{
  "d_model": 512,
  "n_head": 12,
  "activation": "tanh_gelu",
  "norm": "layernorm",
  "attn_scale": 0.125,
  "init_std_up": 0.041,
  "warmup_steps": 200,
  "decay_fraction": 1.0,
  "doc_mask": true,
  "z_loss": 1e-05,
  "train_tokens": 877900000
}
Each number is 500 + 50 x the weight over the matrix's rms, rounded and kept within 0 to 999. Layers, rows and columns count from 0. Numbers have three digits each.

# layer 3 MLP down, 512x2048, rms 0.041, rows 338-388, columns 1280-1407
450646606456580562486461499456544566530533542492507520564460535529382486476509496551473455473481481477454463514489514505485485486499513492568478450497511495497398455582453510586480512472441510509430514515500545463501533487628568508499556417546582535468492564545528422580531429572508481496469429510449499502501516470450522459466526533502578527441544493459505522517490564574662496498481
509461521528504509470531488546451541522552548497506480471494454501497547593457586497452592546483609531520584505452488498541433551595534443497492538571615572549510511446560532492546495472501509521472521433566502486526471441530499571572497453508476534526440533429464520535506500505545520504444437585527388406545415526527529383589506405469512428492473499505528551530542514580508553490448
545539486547383514544461453547509440518442415550568511484531514460569603512475515411424451507526415451539524525506547483464501497405493485527541532527518492412454576465503551441522455513463530502496468566544560379555482473564446510414454467432535518475460565536475625429415551492457434536473502498517562555545481513585602504612533530489526544530446480484480562493502482493577542501506
531540557544486492423509496416472529516634514421514473567464514572495489592524453407485511657529437620579469558412473478478527580432435570420545464450533498500512403486494528531426514492563576592464506514555456541483550523494491464565473485527532398456520580514517514492520538569503541479484570504464508636497530466467551494488571522561556523491438515579468483490482541481535521522545
416485491420391484511500511392486460477533473525494512517483621586535526581549418465453478429522414534507519579535512471414620517462547509333568570463468561621535492525464489530550531479441521644489506543499573545527499516565527551498579475483484474478521480511445412419501407489488603603541515498526523562500541514594482457452573515587515477470576445526531554593514518462483529590519
530519472408472534507493505469435434542542550414493520571470560450588459487566525494556496491536460465546403541428489457476456529425490464498478494537590494493503533506540421525524510449439446471462570580524477538487507519462525447580502474581505513534436503542603400551514479495471553398526522496529516473415570480509516551519557503486425493498537485516452507514564513529479479538541
495468595577482442391467455416416476532523532589451557502569485410498435477487596479444455509484460528513471476488540508504569410458481578514405549461588565540508576447545410605545518511524524402560500541499501514434534458675505484514575548449489548538533491463434494449554433515582495477459441557514512478416536524471505548435505459495483557606595492444489465565581570433470517443493
579545558453463451531469536541520526424560471530402404434520457496410619528427548459540498435468604474552498507477503416482472519596467445532432511426486504428571568566466607468463488498489396542503544541450461510465455542518557514419474526525481509603433431455447561465495455466540572501549523496601541457474480421489485511583541519427446563502521500538482463459491460450445497527519
561471432557518419534455540456559524473521515514497488515371508493508463543487501563465475554467515490494529520579468438485418470473429461461643454664492475435525528499539433515458525455521453483452539451512540540576454527610494494445514512543488518594460491546500466526527548483512494480536409508498564516481481480449429509493500432382436599438545487599509526510509480514435452529454
467525503387470475520540518550586543499432414533534472522473470507512471430563516486520599507515501623486514497514472464569496511450434520586533500580470592497504540511489586485529441501547462466423537499521535490523402566479424548591445536484480532505573544489529555396512445533555505486460435422513545500502524459475497414517427512427483477473569453487414524475499425368492556459626
507465541520543516498465576417561581416402441467528554524583494544451564517516507498567485501496457444558533512577491477533430516489485518481544452542500550500490449503409440436529484501337553400436609422475485514479447449454539461447475503482515546517512575464451503498520575467561502472496492507499508477392453427502507459488538491487582497540461493549519523516479453514567548416535
567444476549400577568540491423366542572563546527550502568446569413573500480409411565464510576550486502481499542438490534537469511532655560506537368536530402532530509662521512541529429560520591564482484479553516488546469470522464421375499492509541502523499461532557441556520430539479556474498483433456528542494451487495636455538488559574546468542472521552507531418498631533549407543410
486422514456571485515561506483479532542520411491459502402399486555475480507449489514514391492531498549500456450559528562510449461484500534515529473504482538516525515541419573556544559513449437480462559475474476614548539443520512509558421441498540593481507547479383538453538465538539529467622482538546594462560413469474533433443466592530531473472515551589513509485551486527421489511585
489488519455511572410578504502571441643392460469558432536375505499545462504448505447488542513548543534520437454483465428460526498546493451572472465501537440489530545505478497525500475463547469482538584522606489508519578489534418545444408491478486496450500521559560488454526460549459520455521489376449483444547509474595469521422512521487539471506502535471501489474467505469447526528464
387532435483512491502590462588511469518481405538451538528572531577511533483469456517507548416532549588546433546587541385484492546497480436612491478481483501528463443509549520469542536454522466467510442560557483502652446443531414523443601489436422436513560485560468458563494567515531453514555496535519660475553519428459530551449504334486511468558521531555512571510419525532456530599539
464547453532548428573514485544548515567602524498527505457470465577495450498506429473471581450539533624404446448439498547507536485461458523481466507520418445496503528524457416475451542487574551466451529578502508522482529546419472567484480517481479504445469499492446538487511532551433426573467533509526511452555408616524470554471444558371514384503536415513492483529474479589513496468393
512435526536448581500536413567576535458464473429496478501430503552398522554470524583448537438540423496525549505486598458452463465455567464538498449532499512505451453586565493446471470497419518365466489509524504420482452510568458459501547532505499522515560573551480544561517660446428450490560490562548452419466469482456509472507482448553528541510561448550521471501457517517546508497440
522527474456507508449469507476470459541522513439444523574489479537465530486525424568411428392551454483562504561396473477558553397565501424520462581494543503463520547447501502562484551531485456460534467443495451510482446458475536532515481503563465487492469559446631543490486471540531477515571537528582550491582456487497466512460552407547581571436541657435452445531475459476495485495465
439536442520453503554479473559493525405482499434591544584491484514537502469573539553487487448503450452486487461500505445505524562512528432580460493449543531432430516484461514441538541518553457529537498490463464485525494527476520473467611579454465476502528471524493508500516481544536470493543579407520487514541465548577522568498530447471522495505552553385523513508458516544518550434549
591479437511552553577562503475481417581580599524408444461541516547515543522485542541514516454546542525494568471503410450541476516469485534452508485569473526482454560480550538454502429514484497557530485434521548497420548521505471488504476523562514467499549447461461580403438518562550564481488541473453580438635524380500478523528432538521480489523570510484400525512480580445515516538489
508510515513523504441539554458562470561472498579516437522466360612536525485500466491541461533502504520549460618541514531546524545509537434453537461447554463490511443434566537465497541481458504478571510437476475577482403472487448554438503502528450485484479515522594449438509422454387505486449528523475596523534490475462521482564527493501514477506483462415495459529503490452504489522554
482554522474495533497485417516437566504505376462521484401477501497440517486388527520417487552567437481499522522444454402544509434401488496542376550500408583546505466539494563441430511506521535484617469483406448531488437435410519487504568516479512537445412558425408529463379485529431527482520504512442586510456505404493596470476474468546444468466484502518543470408402529516544562518508
577566453579426435478518515472566505482501452493512502473414513401574496498473535519516529481550564548522543479493524493472480457447515518551469374432408474468447540580558432484481436515511546524551452504477607442512612495554486427503499472509469508575338520497529516537522504448535493566511588483511471577496467476486449460432486303467475526554485493409450554513504464516583468531457
509471523620467485490416591469530533520532395408531500625474486512527566507591477558508501526542472542504493594474439472520510510503486440538387522572525474496524539476469482553496526531505513554534501441557444537528467503537466479474561538465474475464517504586531530427521569425545527488497436475498521585600566458511417511529518472552386399502487452578496468535545474480555511552547
544491463515519579439579450495450424494462527529463436469464387560531558532434510469431523480522512454495568466499530449548423534538458512518538454529499491472482495521511552524519490503552508488637499526482540510574536475412437502595508499485502531539413434513515522501545460533474484466588511481523526500508644531459525524460561572464569461526450513561472447524452492455502449512534
442440428630492573423549588512521414527505493500463451489497471533474467546498478575505436487483450488527528342469539458554542526479513444465513484491526426484457505442575424585401479530477512479424464473498523491518505456554468508477542526545580413561539416446521452463433541487479518551527565445511507495375521525585551514447622529470445580577511471527546467546550442517476446451423
506462454433590478487493494566577438565493500565505541461499489491562520545493500527378538554454417473456449484534496467529519518542519427537583430480504481579453512473442457425495461450493568450455523485492581487459574554455558547491517464481488456409493520488595484567451487434556500546447495498488465509523552439392523484447545481496502580457480538506439451552495540512541411584482
446483489546488475502418372485504503508484413439512523561499391323651548562523504454414466473486501432525478523562578494521538513551509546535401511615539578487534504502452459560463519575528561477456482512544441511504485510496500474509473492463504462504485495536514519472454462481605490463516483491615444541546464464485433544504525532489503541485517475429455452450466589469551480405453
544458518493542498485475418470455382459532441517453564460497513540478577608430502459587535499568543492564584598533578575453497497498485576500498395531499549461413549519488552496545599459501449520495567463480526516448525481485592564525436528504441528461542495477445433518532548536599376463485452453440500488590489448544559546519519539504450382479501574567552523540515443639494539487569
461537525362541425530464505460440547552438466524416589590557459440483543481486544513481537525434544498483545516474542556488494493569507530511541474483502532514446613421493482531587537453473481430488441428415480468547589432591553626484374518442522552493514480473562471475538541468513564535582480525507449413447498497477421513525477388523546446564473406653518419447546490456534464523541
423465533463451561503566531490498468448548457514544529501493543470471436477523457560526499464537527513467500507449437470496521507410552553516439537403485556470513448515548493521531511428516600511505546521496445487481538543455512582465432497535545490453573543598437470481447559601526525458531514410519472573430538461617508439522507529485578553486454426476485546455494456503420536459454
391457563492579519544385463550477470592451540581510422418556513498422449518542429449546478464511493529473534412544447409588533444459411506547537519486419513544506542502550532549507479529481503522498508467524609508547520507534540492549470482419506577525434516524441521594425467509505538433420429427564418545456512476471384529547525486504441502555415519519464479454408517518506511482587
461550472506517547562465500478543537490606486553482520459539554458493521553501514498477487501433486475485555412499468492576546484535506542560492564504500479521450591503538483552514560525435518487476537517464545449447487503454577448539524438579527481559478561448479499527532441496531460501526484557462519547407576568597409502410440456568512388512540584550571438466422580472515499546536
462504470529519543482544446505496531514478410478577577543534471462566507491529440451491412397511542535513420493462472422567519452522474504451512472486515436510442536515589414630438496488437409537552526523496508556512408510494494500525508497405408560502593515447437487464461494537522438516457567566548542508531468519524503560544473577527422508492506517495553456544447492564510432576459
544572512531443505559513487585513469450578507454520504495441425487574532440586556505480435489540439440428474501534578451537537552437409515518570558572592426406493519552507497429516566552583613552505495550506533341583444525547493586409414580411471422548547525498619545482520525575518548405551457546462592554538549490463484551400520478508556524496447483513516391430443609484511416397492
490473577475437574473515469456594430472513483521484557556492514445499513566512581488496538422538531431600532550502490604439461515603416486511466371460427461420553570454475448513502537503509466513480504449500550509562557512470564473529530505474410506517515448521476512455428530474528519568506574520386500434449510475472496522547644503453477521485486487499546538621526499480491452515489
496543535567524592562502485509439554517521492518463468448585535457400508629561433528418479540561531438457541409529535565455481443475483584516501559490512397524565527554504484528475435553561522442568443552469490499532496521459567532438545553385438453372489540446442474468416492470510386513495496584602545494526473536523396498506423584487510474445553582452470512422534570527485483584577
349540497547400567458519495514501579477586511493608474449458479390565422477421513371531446549390578558546535539345521598529501571453471503457491484495528539493485518537512469524523539539507524522531428439566508495577480599413519522512499492542519514543539499538435539430431411541518529563598521467343487562491500518558552513444527487498446383569517479493561404584487436516396429566589
465449477568554551569467517495395454530466534547482607488538594414542524453438507454459507467476507518526553607534547512541567501466498532484512488447500511481536525540438481512500481533526405421553501499442517431536500475540611477480506515531504494542470541504534539506554497509516458533545433501477507454488525445401517515495473515525510474545478649423403379390549477526458521520532
484553543597435598540630499383596503565384496474424571418574537576575449505473464431476505512505460458414494519522451430539393464408513575434509384466588441515463473574454494535517532551553512485522489538519508573465553508512477621497491484487578455486511525474534471536400538524558459418650548508534498412548525520573504483572448504441452567523480488558521478487444491505494525517474
531461552443537501483411620508549427548470508531573495552498443502550485520405556479398536556495401484565453400442508579549535492546470449509405511542487473547498532545553525456487456552427560539465554552492513514564499612453496558548483439467517486575482446466491503558533538444425474455564557474426484539492459575443507556533569495441471532541532492453490534572474583459473520478516
471498480481533529446482458472495520544591480507504559495492587374448494465478563481567443552439506402480585508564504396418530554432425500421540492442530402505568530578505473538488507539540486507432595449504449515430553517459462432521480520492503509541512483539619521508480524539530607489560484422509599490532479462497537608439460465563403540529556492401455488565499471437507556549494
518543532542478512442532409457424512431403527482470503561466612452530542539557539503479549486440401469567438572524608452522479465552407463488467491530593527530517540447503463603475495539501431458410524404487502469492576445500621491575526577599524484523453543510504414384552500492451497527430515480504474423504328443448432472494623426517448532527507454531406433453426544443424444561535
502591611586554516426473529407469508582458571456546528543507544465605448548563434546445507531415438444509485393521461517544504482506551451489490511490483494451476453547499552628580594526420467544574392508507473459466518484535553617463372551532540423462509431458467462446498495543503474447501490469478581517550356463541540562514476524525466507446522544459566495469487539474523516376480
615552466508465448403492480534524479425529536476527514533391454559480522530494472416575428460438377516458601495525422471530462508461568388588448423484542485474526439491478545460485550511494447586433556472450552498523493493454393459529481491581512467426537498518501377462517532547451403539589510522479516503412480492518460466471350501512525496470463527433483521391543483431523556509345
400438517501457448446545445550485441569481574544505540531368476427505518521560590471523457451587555525433514456446526439402427446655573444399535482468548518487418462587502573479508509481445466571502530529561478592446533425544520554523496577520481511443530518486465570539506540558512407481555487525497565484518545517483537565517580492422427597458522468478508568534439478473502464492510
533590562482464447454513457463358527496430425403480514536499479506417424513539532501486425411377570434534504514474550474484509520475592551566480500448536495440553570406447471515508552570531432465534515357483430425430558468473518514462586556423556622373605432510523532469493620439578440479469532631528521504553570482548533435547528377395501436501500405470485405505499514485401524509490
507617497495534525542487512570536526521544498507543506397586503517409438570463492509472511496523629458533488533487529350496528445480473386529498509460557520497518487461504530443488505504475481451497505439510681458515558495388587466440498591437539564551482526538576439541585533503459482486397514405478461480502496502436534425573559496412531514514476452546463471485480477475505513430450
673396553414414427480578513569435531537436546489528483517478473533483499477590491464396471572509463537469406411455496470482589482448534479464529534515518427492513504524574502491467521448550488520417510482589518507536492521422599472500470453486516562534484546486538492467569488463525531444500454521541507537566492542518505518470529487532420523526443474500423500549446518488501471492512
538389451505371529587472472502512512573438364658538454548503457514460438480571515540495546491534526516480448386515524490500565584589446446569546566564502578509494591484473490511419474533575443480430418543536508482476414489410414564439464535538510531383480537552523521530470484368455401556606454475493477452544415518557573519424461451492465544533506524572523432482462495459500544512432
576564481473442542399581528558497450426464474503528487478501520418503496479549495556479598519527451536536487467438480480452542455521571411450454528388456406562528494481505508500530455499554552478516468532457510521410452434421428587479438497496427491481482426514403456545590503511420490501460473468538491511507495489474477498521494601418489492574580411525570522445532458491459513547549